config.toml
hidden_size = 160
head_dim = 64
norm_place = "pre"
init_std_up = 0.0273
max_grad_norm = 1.0
batch_tokens = [32768, 65536]
max_steps = 5131
Each number is 128 + 32 x the weight over its row's rms, rounded and kept within 0 to 255. Layers, rows and columns count from 0. Numbers have three digits each. The size before them is the row's rms in percent of the matrix's.

# o: layer 11 attention output (transposed), 128x160, rms 0.189, rows 98-127, columns 0-31
# v: layer 11 attention value, 128x160, rms 0.148, rows 99-127, columns 0-31
# up: layer 11 MLP up, 640x160, rms 0.244, rows 0-150, columns 0-31
# down: layer 11 MLP down (transposed), 640x160, rms 0.25, rows 0-149, columns 0-31
o98 099:107092156180106104168149159127136178108159151147123157121105096156064121143163101107109141110149
v99 093:133173139111128109076059153078122081127061114126131172142065168116159102138055040127131125136094
o99 098:100169122118132118164169118140098180163164142124130087157147080127098057076175186147120092147096
v100 095:104151075151171138135097168050145161141114178145099171126121094167096160090111126070113148058107
o100 105:106135188142115146126159103125112089137146082108122117142123121111162126122128105118183069153140
v101 095:152067065166160103164136133101121112134164156116107172145119162106139071132112116138145151104174
o101 097:156163112126140081168121106145187128153140105132117124113110142106154162084107132124067164137126
v102 102:092106098144143155134122160104130159182197095154138177134172108109112131120137173085176152121074
o102 101:141130115078126109125164108147093135157155102082140139128147190138109105156120082193105153081120
v103 110:107133166141093118132131119126168080102102149093143144222157150160090119107128093168135107144153
o103 113:113174076137093147121128127132119179143080128155093115072092144063129077182147181156148114138094
v104 096:132090155158126144066130061176088128134177124090142136134157176119093170166106141132072120140128
o104 100:116135094135143118138140129085226098146126160126095106157159104127121118141055130158152120088086
v105 094:122165131149176083137122136106123108181098155168145139114108093122213075126118205148065089071154
o105 105:194104150100166132110149151126123102110132120138158145145137127130183180082150066207145136113114
v106 102:122191145144110111105072158127121137123123134085191121147090186090096151178157100116173125134118
o106 114:193187152120137139172190164124110147161155194141099110099162099122115105160133125143203120085193
v107 088:131125147128103140120139182096145086117166042159066145106093149185106154150090052115146195123115
o107 096:072179158145185077118121037134122135188085177130158114085165064150181118109155151103120124171171
v108 101:060175172110089129092130089126149106113119113134095131130126140140108188125138151122160115145123
o108 117:193086128102088151115051159160042122088091155163146157084115101106177054155164114143087178110138
v109 098:166127111108168109152100135097146117043086089117092117149133126149166144119121087108083134140130
o109 106:126118191147021166127129083130134127203124133085172132122106082132128120151151131149125077164130
v110 104:142161146127117147119098175172177156165157123185158113185156141110121092162140095133096163127202
o110 111:116112118064124076179118118119089128131095147152129130087117166118125150071155137114188146130088
v111 112:092104082106156126076158158118155131091137146150135134157109092157140144107072171092142164135071
o111 122:152146143104138203117128079148095078131146058130136112085105166087170144146143110147063114128156
v112 099:132149099158126139122088192124111128071128175105125121100090102163129096092110126096155110084169
o112 106:136152123134099106112113129122145122112094128165207073137094131137180130153164095161123082132145
v113 101:159196131119051132120117103170121125105117185103110116069159098108132147129132135084128177104126
o113 112:122086112190175095166112116110158145108095101139088123149095097150070184143146163120177098134178
v114 103:178126138116137170121137142169138153078118123156178137144203138131140063196109146130091104119139
o114 100:113151125156133132146141189106121139086173167140093060133068167120107190123136132145159153160113
v115 086:132089223132074161114150137098152162107088161112092082075107136149103135124167129203109114140091
o115 093:146148134153137137101127156105044126110188144134111073133117084126164108134144148079122195132133
v116 099:046095116109135072161141119160170168115109121162098093091084088205151138147164169108100092095159
o116 106:199122140209130079124086140105098054109080128119162177105082108148189154114126110103112094106137
v117 090:114129203184135165112127099133099136130148094102153124103145105027136142171174117137122129130165
o117 096:142101118100143135096151139171101142107107188184114094115098114135117140129128111113112160115108
v118 104:041117110122165163090104183147155137089155098178181117136117188153147159075125166140067148069111
o118 111:130109101122123049184148083130106108118113102093114097144126126124154120175131074157119118143104
v119 086:131163125109141097212190139149153123131069120126203181162116138103159104129152127133167158132073
o119 089:121063113137131158085133117117059139104182130099060118091113160173089148101171180107086121089114
v120 090:170104104155133118149124141136151076130176177150169121128076145162117127120127115215136145112071
o120 097:083178104137125147146141114163129147146069089069079132123125060120135149154176148106076087143121
v121 099:138140094124165103107084095147128110043112111143127120123123106128173100112122106132155103115132
o121 106:086133168130090090168179092124150110173157114079130050196120105113108160165132160130152104107178
v122 104:123111120191148119158159117106095127071120109145166137018124092136137130081111199070153124114118
o122 112:127120096139121148096082128100122165125110120116089148154151142185181145145174051113052104109163
v123 112:182147132119057160127126145077126137192113139126127137126129071092110173124160129046127085156117
o123 130:072096110066199158105143087065183119109136121122074133145142161144121127112100190143182151128182
v124 106:107152096126087096145163140117139101108110157145112167134167099107094161077158115113139111112146
o124 112:094068151136117200085065116118140164139133128095113160110066088152109128182135140135159113120092
v125 095:163196186093162143099120114147137139163125163100105172165111088090113120164165149160126163195130
o125 104:139132150117125095154171120074096099099130178132131055087151143141101130153149180119200127099142
v126 083:188112087132150143132114060192126159093138139141146127196187128146098117099102160188121084115129
o126 087:130100152140114096137129184113085138161110127148166090159118174079156165167087114087165163166152
v127 110:153158138128126129148129148193103097054095090179129105148105149144107108096103071144144065135139
o127 114:138109132131105107105086156116155155119099129125116138109123149115160150142177164062136110116130
up0 100:145041130144171101127128159142137133087159143104172123129114136184189128119215132074086098126158
down0 102:094113149172080120137155184149076134095130141124113172140121158062123058143090135112145118090142
up1 110:138125178141122127101158139143094105144099153126168102171115125113170166148088138125127155176080
down1 107:164123136158125212087141121169110111135105141091141083080101131107101166115130085135102172174151
up2 108:146107071068146113140132131142083092087083080127090145134193167154128123127157101109099134137152
down2 105:151096168077109089084091148110069159144118118164113147098129138168166126173137112097159159149205
up3 104:112066115189144142088124092134194137119120147152137172170151143138165117170155155114083212170164
down3 105:120143079081112165145111157128125144161151149109174086112123071107145124162128136093156089069146
up4 093:124064109113078169138074070099147109139097105140145167153143110112172178138169186108097165144087
down4 098:111141145112168157114118164136124105174175183114144093107144137121165142117174118125081137123120
up5 098:125107185132143094178176114148137131143151158129074182145149100116158176136112155123169107138121
down5 102:165101131099084198103091119122148127139129135114169158185085152092139128107159131135156117159160
up6 103:084099176125152146138094142137131147171031085140129079127205120109162163128150121100134133084126
down6 098:084136089155150167092151096135137145126164133108146098189136158158116087162183121107142116039116
up7 100:154178170129094132127140129149092158146158145136110103162147122104082133148101113125084106112121
down7 091:152105181035099054171058078105175075145113163149152067140133188160164148159130112169130192084183
up8 108:135160138149106133097135109123180184114184110087090099103157123111129111125139146165098096112171
down8 104:160146111141156091161144143163124112105108087154125151152110118090126152083128142124169149094097
up9 107:138167073072149124162101117136136156141110121121100134098161150108188117114127107142112130119090
down9 103:143164168132105120087144133150129149115079103152114088066101130111202145135111145115162126111140
up10 104:107100137161163192125134064108184134070117160143075155158084184165079098098129107091129086102140
down10 103:110169164105098153144082126108139051114102161170140102137136071119130082095151117154153179129116
up11 107:101118140043121128062130119139151115121151134130108112100163094078170146185222113089111099086145
down11 106:144087146051134133173116080116110171158113200096104159171141108147131106164136144101055116119168
up12 099:116138159148112065101099121167154137168163135167096083093110099130122148160123064138121126124171
down12 102:126122097085143106153073137095125124109095133090192143195146142124115048168122186141184177148148
up13 101:169075096132110156159102082207118071096129138090128102149168122146234173135104130136117157087124
down13 102:136104091134161164149083172114147177165137160187092127157131138175096086095184104115107132094111
up14 104:074143101111136135099116178137159180118098142142158094141128169111115163135119092113131112051124
down14 105:132099156073134125157109097126117120099106134149095174126090122201158128103116119132125156100101
up15 099:089137120117106081133124149120181145104089193086116133165113161142200122100175200124087113179168
down15 085:124178169111100129131100164161099160082134131151106137120103098132147153099122147115121134136153
up16 092:063181108109158156137188087131087148152155128176182202114128178157144151156132134074137123131138
down16 092:123154125109168156085189109111168111146107153141095173093161102143151153083142118155090134129101
up17 096:114116121102162185178151068158118177138173170111120098152141112148085118146108194086089147129160
down17 100:128140133113106111036154190148181088118113146147120113137137121131113189082162155139091090102114
up18 098:148084206099081107124146113134138180192176135086111112110151192126149075152100134141158141123068
down18 105:136152086122057160143128132065131162184113128152116151087084107122167098132106107087176126083074
up19 095:180094121151120101134194187138121079140158124094110186121141140130134112141154141116130127143162
down19 101:103117144137139177093086173105140164156122115088153134169136188137134117081112120085128129140084
up20 105:105144162174101084104120153151101036153111201139103143148101101095088118161124099117089142131140
down20 108:110111078120123125092110115198093147075124105148169128157083103102149186109104068065155152106170
up21 097:123115059079107115073144125134137166074173106160187131173156153107113159126186146124172192183128
down21 104:094152084123088193123091122121139125149087102151102148127065128123116122111104108123096151100124
up22 096:190121083131135174118173051094143130104160139152158130164130137119135141144124099143119173178108
down22 105:079090111098114061109132162112165150157187063087127110159119173149150082149186168175144107109097
up23 097:087110168126189162096055159115146099195125133148115160160139106143076087131161154185116149108091
down23 099:092140095073172144072156117151129185125144115117147096139192118159121159195130129167108088112102
up24 100:081096118152150169058109145160114161125153182122148118128113146140207115209077188103151069119118
down24 113:064137135119158118179116128117118112135104135164137101144156065166141105090118066141125107087151
up25 099:136146072190159192118091150114147150144141104158089161126073119118199100135153111118165114169143
down25 107:161129114132138155155196090160127113097145129145155096085137063133154079134175099089094157085197
up26 094:140134055116117125132061135105165126193125138116177172113171140101115140162107138089106179123158
down26 097:106106171129091168103141060099075101127112126146137085113143090159156126096172109141099103104115
up27 094:098132113175147133054129114138147172104136204125086091151173121155127140132151108154167186161130
down27 097:097109180066105104118111142141093102159116172167131149121143097188111042187099118141171106148157
up28 099:100080112070142107092137122115095115137122140130163107132094107060114190182155059114137162150083
down28 078:162147114125119149062162102170073158073102090121136101105106144136077121111133106108090131146156
up29 113:158075165107122140133068080164140103095112097078151111107108125091125174138153165099192156073090
down29 105:116084160146127192099160104073058126158207131178133149090051126132140107133100149093127095095139
up30 093:072204113131144134152082161130174185066141063109142171201163143108094094121155106108138098158128
down30 081:149064146115151109140130103121129113157090134130142178090140151127153132082155085134115098063144
up31 105:152084155086145099071147116144096155171127157064113166144140135154128147187130157154098107122129
down31 110:208126129113131141108131205095074078135132120131124140135077099118138101085131108075155150143158
up32 090:119101121083130121142089157137106091210150084117128137129210125063132157099097103120117097127140
down32 077:085125105139123123134152145112132072058120156101103159126113179111133126116112141142130130128106
up33 096:136123128151077099121082113177143122154074097154090144151117123152137114092122138131149151211130
down33 099:147172154118144094165125102182161090171145101075140107125164081141059144137180131134104134129109
up34 098:098059081114105103161116114139161156130126148192100108164209069142157132060104143088151172113124
down34 099:125160139137061145094106172144123172088124056149117200120185155118101151161148189097068109147113
up35 114:084123091142114140146187132142141135096114121165131136087115133165180152124106187147086121104132
down35 121:091173098096144123100108126087189155084115163126181119168153128162107112094191120078116099045095
up36 092:097118141111134159119120107119154057144146140112114119124128128076106146103093104161089149169094
down36 087:153119154031106117130180141081158170101099097148145081067091101176147109149090130186160115115189
up37 089:115126097072112143180190118114181094142094092099108121134106109096136136136112150124140111161178
down37 096:101102154114093174151154108144119149111104100092131137114052154105080121134130119166089112165193
up38 099:083066100115056142178086125137098082108099142111142130121116196162208089118140124066103148121079
down38 095:174122063102151134134104019077101078146116147143131128130157060161066075144097088114102093178124
up39 102:092122131105116098184133148134088103154130115101188114128156080162120155149152100159154156091146
down39 095:161149074183156136096141112172165101103156108137134053107145079132122122122119082122139122104142
up40 094:130099102109189153118063108182127106120092200144155118136104119131085120140107124104142168116103
down40 095:155196161121037127175096085151119107095139147102161181153173138170105171133143125186148119108105
up41 097:113218133148168125205128091114152150125090135169148146123092144184107164111136173164092110097111
down41 091:127082086122100108142128108141125127098137166104140101171204077091087171170171105142135209164222
up42 106:157150161146112188121136174121152135105104138147096084140080142129154122131147145124093108150123
down42 107:123173112158111102093120112174184122175157205152146104088134119121140113131082055181130124164119
up43 092:108121183060168125150122177155134128146106133195188093068146159149076125102103058148066087120140
down43 096:164165103175149097137185107135115150161161114211116162124129126135083070126134161097108127107157
up44 087:099175104131093118098048123122181161103177150247079147108148088099162127118184127109154154153131
down44 093:131138141150166115084107148115109187161101169094197159088120193171146134086155099078099077050176
up45 099:118079146127063157118119139171116152104092084119118125135127144167117124077105076143102158130116
down45 103:150140125137136076126132140130168159094115099172150085129133185142111172120138157125092100126138
up46 090:151107130122142151089153190131135139134059164189095159144120137161184219163145158173101130113097
down46 077:088144156141145118140136144155074094093204108123110117105149149141123103160075141125119138144163
up47 102:090111125127140124141162093126120159181134102106125133084118122126161127136160178105087111137138
down47 105:069140142115041124131166104110096100109160066147082135152160118162129134088159140075091142111114
up48 099:138106110178159092119160098137127142126131166139137170095138127104062138128196101093107127127078
down48 106:096074115159111188130126029128125126112169096149116121089164126099173111133104118118183104156095
up49 098:130137064089101144120162065167102134154115161131159119173095093144111097171083165171181181196125
down49 114:160117159151120130112134131132076140120153109115131131163097140173128129115114131084142101115101
up50 107:098163082150118139099132073144155148121136122103128153102184084150170154097173163130170072147136
down50 109:138071091097122099144082143135150115100083089125098090134190125170134150097112150125152150114119
up51 099:149138136136108104084136136222147161114151129165112162146140160148088115127083094149113173144092
down51 113:102116085145145132109100155126164107123109117088158133103165160104140114129133110151154152148107
up52 110:117092150150145083142135082129096153149160054100098169110187151121079100107134148142140099085074
down52 109:150177136230092154097134102100162108143211179094072126053087129108138112139140108143146124106104
up53 093:096151158078114134111155141099184122113092171153131084149106172101132174141123113089115077167118
down53 079:149150031185133112134078123154121101113163172183116169160117109109174096095104123079089140136082
up54 112:119138117169137126119130140096121157099139090124155158141169107096151161119180081137181167068065
down54 108:137120163115164130181076099096116078115122137161130133028127121079160174144115130113160173156134
up55 092:170182126151176077165127086119088136152144164073120163119147156105123176171116123165099078175154
down55 092:119080150095086163068138156103166099073108138170152077141171111129150097148073121145135145092101
up56 100:130123086171116133157116078173176139125178121143143148120180186150200129184165101213165150099055
down56 114:158091121157134125125138134105158081101201146145142107133079133130092124129127174112103142075150
up57 091:128159075109148088135149100091173111159140110149134139130112131121129122188155090130131133140082
down57 092:111121127113120178095115152149096158153023062130117136120146170111144143094144098106166119158197
up58 105:171175153117144125095119143140105086113126150130098145171173137163097119136116098118219113049120
down58 103:164119108132104145152129135114068108109156092119130165126125209158159141086145173109114137147126
up59 092:082190094109124158123124137142093111143204153132141078139097108108138184090103155124083113112105
down59 103:106158147079125147122170079094123094107134175141113128075104148099176078149068103120132121114098
up60 101:078176176188153152140162199105141119127137087168194105136097160070089105158154173165082159114068
down60 107:177133117144166113046178167062114120153127162110111055150160071162104187162093147159085107159147
up61 104:101152104112088105056105083115132204081142153098121093137148142141219152085120144167122103121087
down61 111:144156120169122095147143125080131154127154104079139103153060159122152068123150178104121091123143
up62 100:151128151093102155122127146139111156162162096073133123166144086049146065100179136069150164140108
down62 102:113104110101138111144150128163134084135188181109113148152092082179174124095131179128119121159173
up63 100:098142086055088139126166112120158159105090150120203129117115083148089131128135116098133118123126
down63 102:161148158155147156111114143098149155175186151126118111114149156169097116110163131152149110129062
up64 101:155166161074103130153177190112162138049128157126156149141118121158159101108089175125156137118100
down64 097:142161112110121150134098135172199172118133135181129122070120187171068034116106174117135157131161
up65 115:162103145085132161154193106125101139171106140129072119150150185095132095161149109174136058171165
down65 117:112140114160102162153160060173113164097171145130153172087142125092157145140093092166090170136087
up66 093:055109105086142138090123158133117093173093105129150141150172185093146152142130171125178195184126
down66 094:134141153162085141048133156112095098132164131177138077113090120138141164154077164163155116097133
up67 092:142149126035108125138109173154158144133153174095126205155130137058087144128159119096102126130152
down67 088:162182129157118106112117078087156129113107108095095143098146081107133109193109180147131084102108
up68 101:226178153126151098087152118139124241122165155070121192106147201137106139112139142181123138102154
down68 102:193165127145182119101089105127172101126175097133099084148163115133171106119086147100117148137125
up69 098:107142140106193150117132107146098166139096139051130119117142132162161125169185124116179147101141
down69 100:124124121107097166120130181120126116146118124119080130143101117122142146085110149109130049113144
up70 090:109146139144102082083135129108165119082093166124171133122148149135095167108083113141177105154141
down70 098:123122185086117121106121139102142111075190062127069130161104172087135111128156118200145126156122
up71 110:115127144183147079129147179195186137069130066105145182109117087069105121153121168124104145077158
down71 112:112102111108158137095141169117060171174176073164138116162155099102133109140122078142139177133127
up72 098:157097140116126152105112120126111161111146103103103073112124138158164130109105117067134138149119
down72 093:098177120151123123127115120130068071104125083125152096131129124089093124142155133148159167111117
up73 089:142154102125175148088134143101101148157116117104081148153143094087077125098073117088149089196086
down73 087:145139197115086109110132143160054103132211152091141103116173117135157120137169115089099174082143
up74 098:131089120058169121099045160101133088126124114163102158107146135125044099127164121131079157124082
down74 093:176151097107136122111138092166150162144127050130103171113188135146095147166102149119072106148143
up75 094:150159116124064144110099148162117108171135129132165169169149147127083081077125104118151127131146
down75 097:149201109128160138148136129122164154182100113125055121076110152117149135128141203150143155103166
up76 100:112166140106167116111126140102124135106090005126141099166123200061099152134100184178122123130124
down76 096:121163080127167139091172129121119130157175160111114114128123120184156127215093110151109123106092
up77 108:134137077106131090100166060067131139100087163108154088146129080168183105158115108146134173139141
down77 102:147139095159168153127114091128185113140103102151111059144163151131132073094122125143113162139067
up78 100:158105177160091184101103171073150195078094108094161101166108129166163083147070052123155175117060
down78 116:163076084063161133120116072064156143123098072172103102129090114148157150160179107113138125129137
up79 102:074136134142145118137155162145088136159138170087088158142084140133126133115087204169155106088097
down79 108:078086102155092108092149161103083116108144143164152093101122133174157130138122170073134081077148
up80 097:174148036128102098104137148093079139152127137152172159098142121140136190135170070094132094104104
down80 084:148049114139175110093161140096142149136149109109123125122180065129146107119107131141137088108145
up81 100:125142111125163154158111129157212144076089078099087180172056195091164154136156172161189113154132
down81 090:150137090162157141111112064121149155206198135160141182107133089126085080124151134131117119197085
up82 100:098215133121138141048112087196068165107149156149104097164189153125110076169141136141157105092094
down82 099:094109166095139120109140167152124135112145103139165145143087117075171200155094157165166145144102
up83 102:156075120123104113092152168136145112093179134133150112158108177149084134173082122121129206143124
down83 106:156158086124213147132119146138092125166134127120125131150116103139093168158058110103143115106134
up84 101:146109137139119124109109145106138120127118151098140108137133160122118142133082121126157125101140
down84 122:170063209176131102092151132152194122069128140108129098087067150158104153099096158135164124153037
up85 101:105141114105159075133121101147106132165051154154114169148099174113138137120172108140113100146132
down85 099:140127161142150124127134146169165114134165095135138122105113119176150063144132153117138113115186
up86 103:149099126109140118121107142140144180121179109100195115127107130103074119111149098130084119128124
down86 112:195145086139133127147134137156107089139168136159145117190175182102151147152159147129131132095198
up87 118:122141151130100070139090180113131152077139154178153119071149093200111139110108232123116085183128
down87 104:130201114109111108095110167150157108162105138104095165127053061158105117124186125109127174116106
up88 098:166081152142094137150161111113073114151096095130161089121110141102140049157125086099132140143122
down88 097:193130185096134120125096160057144107125161112133103129140152175096147163174167123086100114076128
up89 088:149120108120140038116091088169146102083107127106142093141120144126131125099041100126149137092160
down89 098:143220120117120138123136183116097094131118102090109092122171106123075096119148095090097096138122
up90 098:150140102151131099142120094172131126083146184136093162113130099164133158099122163163090145091124
down90 096:081117149122126131152101094094132088093112122125089145085159112117156131179128153212134166124121
up91 098:139143066080157126158136167111133157112077109074159154115152156128152132127106094120141088128119
down91 089:108131097167133149136058132072144174135150088133113116107179140134136052148107140150068135146118
up92 099:109141088056178158089195162070137146087118130113131137167084122116136123116124148085129100148150
down92 103:122108105167146123094132128186141094125152080045152156110151163140079192121138148187087134119123
up93 109:158148121117129115103107049141102118117098136142105158124145165201111080137087167104060099098151
down93 102:156150137128167151103137155103095127169128129168104168143118104117098179134114069156076107089144
up94 105:127107121083137076141117087126146139141152133170149120121164113146059122183094195138170119104125
down94 096:146144125167155147147107130122115088150165164133151134166088091123129103115139182141111145127115
up95 091:104146147104187109191102153120147110128120139184142143173081104140143199108136099125110174100088
down95 085:128192146111066118108109135140164113140118104139163105125141143088141091153142070132111127088152
up96 099:119129122109142127121106130098096120119112103126149134126129129082131077151185140150170114142189
down96 100:139158132172133159164105164153138069150147128136065121144074145212132096107131158118137115162143
up97 105:124126137152109143128151128126092146073111107118170118136120132162116108095131144133095078112123
down97 102:139144126063155188151071117104168096162087116095114123080134088170119128116131107131156128137165
up98 094:117081174182134163142107121113148113076211125126113121114097137155130051146083124105127105126089
down98 093:200126123144141097104146122143137127103132139179213123093121160168194135163080139110148109092212
up99 096:079130085158123103138174133147157115087162091127086077148157102121109098116091082151146142136146
down99 085:128112120127175148144136119107145084099132095159141137082114108139080109169127183105183152105193
up100 110:111126150110122166131150196120120108150151152114106157138107150112118084147156112148104172115090
down100 109:132152182142145150091145105159125094199144136180102106131092124200140174107127186120085117112184
up101 104:108130095117130153101149089121089172111177177161188137125061110076185079098129162089165123201129
down101 120:198132147140108141113107122112122115087151089119115097118153164110134056150119168165052101066170
up102 096:111113085142125170146101105099108120160154142066108107141106106096132130140061175145184092145171
down102 102:142131099137130154140137072102175124116127094109121127104170128157107078157091102162153204154154
up103 094:169148155106142136126167080146119098117107116134135078147046124138116104081161089144093101155177
down103 105:154121155104107104089110162138168111134140131111057107138097114190104160168152106185142145098181
up104 101:085125071148134130143197113168140080093150163083118176108029161113124090132143217108137131106129
down104 105:130120163075111115134066142120137097088108083163117152101159071208129136058163103103177124108124
up105 098:164127099109128116083114095134074100130127098129134145144107143154135168148136152078148126141084
down105 096:125118157130122171183095121092098136118165200097159111211131134138124137134135169098094149097161
up106 094:110150098102106132158148120140183166151143163111159152072142119133098067129081136101071070063074
down106 094:115161140084160116099152180125109094159144136086145129108129126121162124136090110105136076098134
up107 092:150083178118112089100100107120153136107081159093145081103123096117111150045157105121129141108123
down107 098:213124138117170127155164116140181102131130164118150106141129064182115175123095119117138110135115
up108 095:097181143141095159104132112131143109142131119133077101091147115154096110102160097141099107121103
down108 092:140125159110147113090130176130173102195113117130199126144132156101156087108127089189140088124141
up109 092:152095150085107194069106088108161135105099174114156143206123111129158125126174179127046170143094
down109 101:142116176150094145150096107171064073120206175168133164158166113106168094140105124087102116091121
up110 101:133144093089162139123113083125167078148102171151127136144155178139139141167206130120092126181116
down110 088:151127127089105093124157118155142136139175180149085089135167165163117139174146166164125134172126
up111 097:134118060171144094136148122072170146090145150149136175166092158106119172115152162112119059147123
down111 097:147135173117067081130156072193130086144111108129100115100143113120116136134109159115114117147147
up112 098:102152122057142091166134139114135096196102105096176107153089119142164082182098124175151191135099
down112 107:136159100147155147060085141108134124109133104107112119084107155119113144129088174132115077172093
up113 094:100110089177126119120120132110121146100133155119115103186116125160141138149175210125134129170157
down113 096:146112147097089170128193164108150091082128148086118225140151131062148172174100087176200123141095
up114 088:119153168071131164157058120116114125182113078148125138180136126061066085135159063129109186145123
down114 076:139157145153143131106183048129096176088116149085138132125140071179172148153126157179137095051118
up115 105:057171107101154097104164118159113089105088165155093082100115109114172094166139096073176125117099
down115 100:136138130202079118174081195145135175127151095183079112237119155105123121096115135172095139130128
up116 086:169128084113080107161101086127056152159101115128152118173175109180122131093103107147152217177116
down116 099:081127135110126108093117222107107124157116138152145139136124117157140169106164096076070082113200
up117 110:138150085126177073121116146150141119106069133118168100144111099096165156137165133125144214107131
down117 118:146121103019128154102086090180128074134115183181140110175067156129154173165157173144181112124105
up118 102:125144128109130117108122097120142126135107178118154164112104068094163109095122160060115128118071
down118 108:179124074114141194136130098170151115179148088144112108193134157129119094107090136146098130096081
up119 097:144121126121113109148107208143141115099144141091147155152109127106188131168134120117071182139088
down119 108:132171186186137117134137132157164194140145166110137115090229129133111124124121105145074132120074
up120 095:078171165166141153126139138098109130127107109103154122130158111136138083085143127160119128105077
down120 101:115109108130138147088154108084134137130141115107108201101146111078122040161084150137102147157085
up121 101:125070139123197118087099142144187138122182151152121156143074084127151130069123050121141135041110
down121 100:127142107143112196131082090117121069123171164140136140157090142166151047132176105210092149131139
up122 096:117110113106137174161106145131106107134135084104105101170132087132106118125032114143084187081134
down122 097:094118124122100140108114089151088154139145124093160119108101126094149145110132125111060122115156
up123 099:117083148143143136100077034085087157105137126115093084140134122132132108098164165125094115135086
down123 095:061122140090161141141128152139145114163136143087113143135100132148187097108118121128110181131127
up124 097:132134116105121130115153079137095119085140083117030142131142092133097110104095129138084141131123
down124 102:173107203117130109181152109175104121078230163063163184101134134148133117133153173122158147203107
up125 104:092175138101111070135171070127104126115103123180133164144190133092167104096123209113079111121095
down125 098:132139146112111140129148123153117108110125127086148143165100105154164143184172141126111157150170
up126 097:102158123185122115082118099132121154125103170103166120115114165134178129139153123133128183164087
down126 108:133114153090154098121133205162120192172122096151128072110120170087139081085127085107136148128122
up127 099:129121161111121115121164103099161187110162120101147049167068109161159142074090133147115070156127
down127 105:122168156110112208140162142132134099128145094149092181115167085091124133099161156199064159102102
up128 100:141145172111160097111129154168111124091139172128156128189138123132082099147179127153098153104124
down128 097:154079095110151138121068163156132119126167176161113094076141108192085140085145147161213089139093
up129 100:049132121130115118144140133140112153156140043131127150136171149116125157153085107090141103086118
down129 092:167115126143117156117088102136140100118059142119133147124116114121109112063130064125100108100110
up130 101:132141172099129109198134085107087114139159141118114086157107158147139168127133149124046128119119
down130 071:079098144113164116107120091100072115097159138102168165191097160092110082089107072152110153137148
up131 099:099148120109102100196109093121141129107104069100107140143122149129140134114118149129146090060089
down131 102:088099125100100126152104139155117141080140181150180086128110114082146174153127092092194178117149
up132 097:092150087104099140145108143153191177188124105126127059164112145160104122041139172172172082127169
down132 092:144102149133161131127165136131126073113099179108082146129113103099106072158161134081125143098155
up133 101:125114151123161114112074109116152086143134068153079067088105104127098198114083127135137139120131
down133 094:148072087170157121133104111141141101130145228117166116196159149116192082088194139139098098167128
up134 096:099144102111166115101193122128151213127187132051136163103090131125135100152094133125135135117134
down134 102:087135132114139199126136129189133078188126176117160116107078172131160103138149124116125187083112
up135 099:103150101088103157131149118166147119134136096178156104167174100071155154123132146084133161174153
down135 103:150109109181149154098161161157126128214148188120168111158149157117166165146141120141130131107146
up136 093:133093107109094161091092118141142121131166110125070111073134146223112114149084155133157130151137
down136 092:076154110102091100162137173185084119062106150136175117091123104125105132160124114161107129139147
up137 109:166115111046158130077128127168148103172169143090129122160053132156142125150182080143115113085151
down137 109:131101105112163077174157148155157158165109090130198139087093107149110145150176077190109067148108
up138 104:075125052088036233171121101116220137106093106131151147081105149147145187114195112108140178139118
down138 113:146105130138043143132186110178175174085103064111186135047126089104059148144155143206118132193147
up139 094:109144119089143120095161101173092161149143133089162132153091066101085088111116122148113146117120
down139 098:168133126184116146097097101135139178101129062082071193122109197079152121113104119082137120131084
up140 100:118162118191131203123171119128095148128164138115138068143112133184186113064138203090087115142145
down140 105:168145130149157148103091120115110134177164111124061116152199124118140123126162114037125103149122
up141 107:146120173148147093132135094115126110106088104078069086111086119132150108124120126144065120095128
down141 110:178116121143112093078085167147116186092124074118079125133241178161157122149146156156138108141145
up142 102:148059093207087118167118105167109141153120134192104144134122110115144142094127149192109113108099
down142 076:173152158109097158099114162130129125086150153106080160132091164124094127174100136131116114154155
up143 113:149151090137174063166137138093141119078124137109101131097126080125171188064079123149133080119140
down143 083:102065142153092105108155156170123116086134116103100125125132099136087141144091156124087098098180
up144 100:130121133206173169073111121134138088125173122101113107093096121096186159144111174081157125098128
down144 094:157122129142138155142193093136124144175141152084163129065161099163126154110139094137138130102165
up145 099:106204098099156166119119102184085112132108128061025144135154116172104198127083123168113105117123
down145 089:143108145164132136132098109118161135128135159147083129156162150100067156108134115057063104108148
up146 105:183120094123156077117225120150119129041123125143148175107131097183186117186146151109114161139091
down146 103:179138131158099115089166091137124128160167123096186101136108117147210164189150153131156096087151
up147 098:135140100174103118142122123102138113161120071109069188105155146113139074104147132141113138150119
down147 097:151135133126154182147161131115153147110160124102157097153130149129133161135124163170133147130079
up148 097:174138170114113160128117120049157099110170186140182139181097151137120149140121152107117104108119
down148 103:150093178115138121135191179128127186150108134116121138163122107117092222118149150089111074146126
up149 100:132093135155154140137129098135119192116075072113112037173111145185176121183150139137169122143123
down149 108:140132155085167210140122091094127155125184117110095113119144085121129143138059166161096144158122
up150 108:128137188112064082149105078160138148040185108127061103171092143128112095119199153085134116166092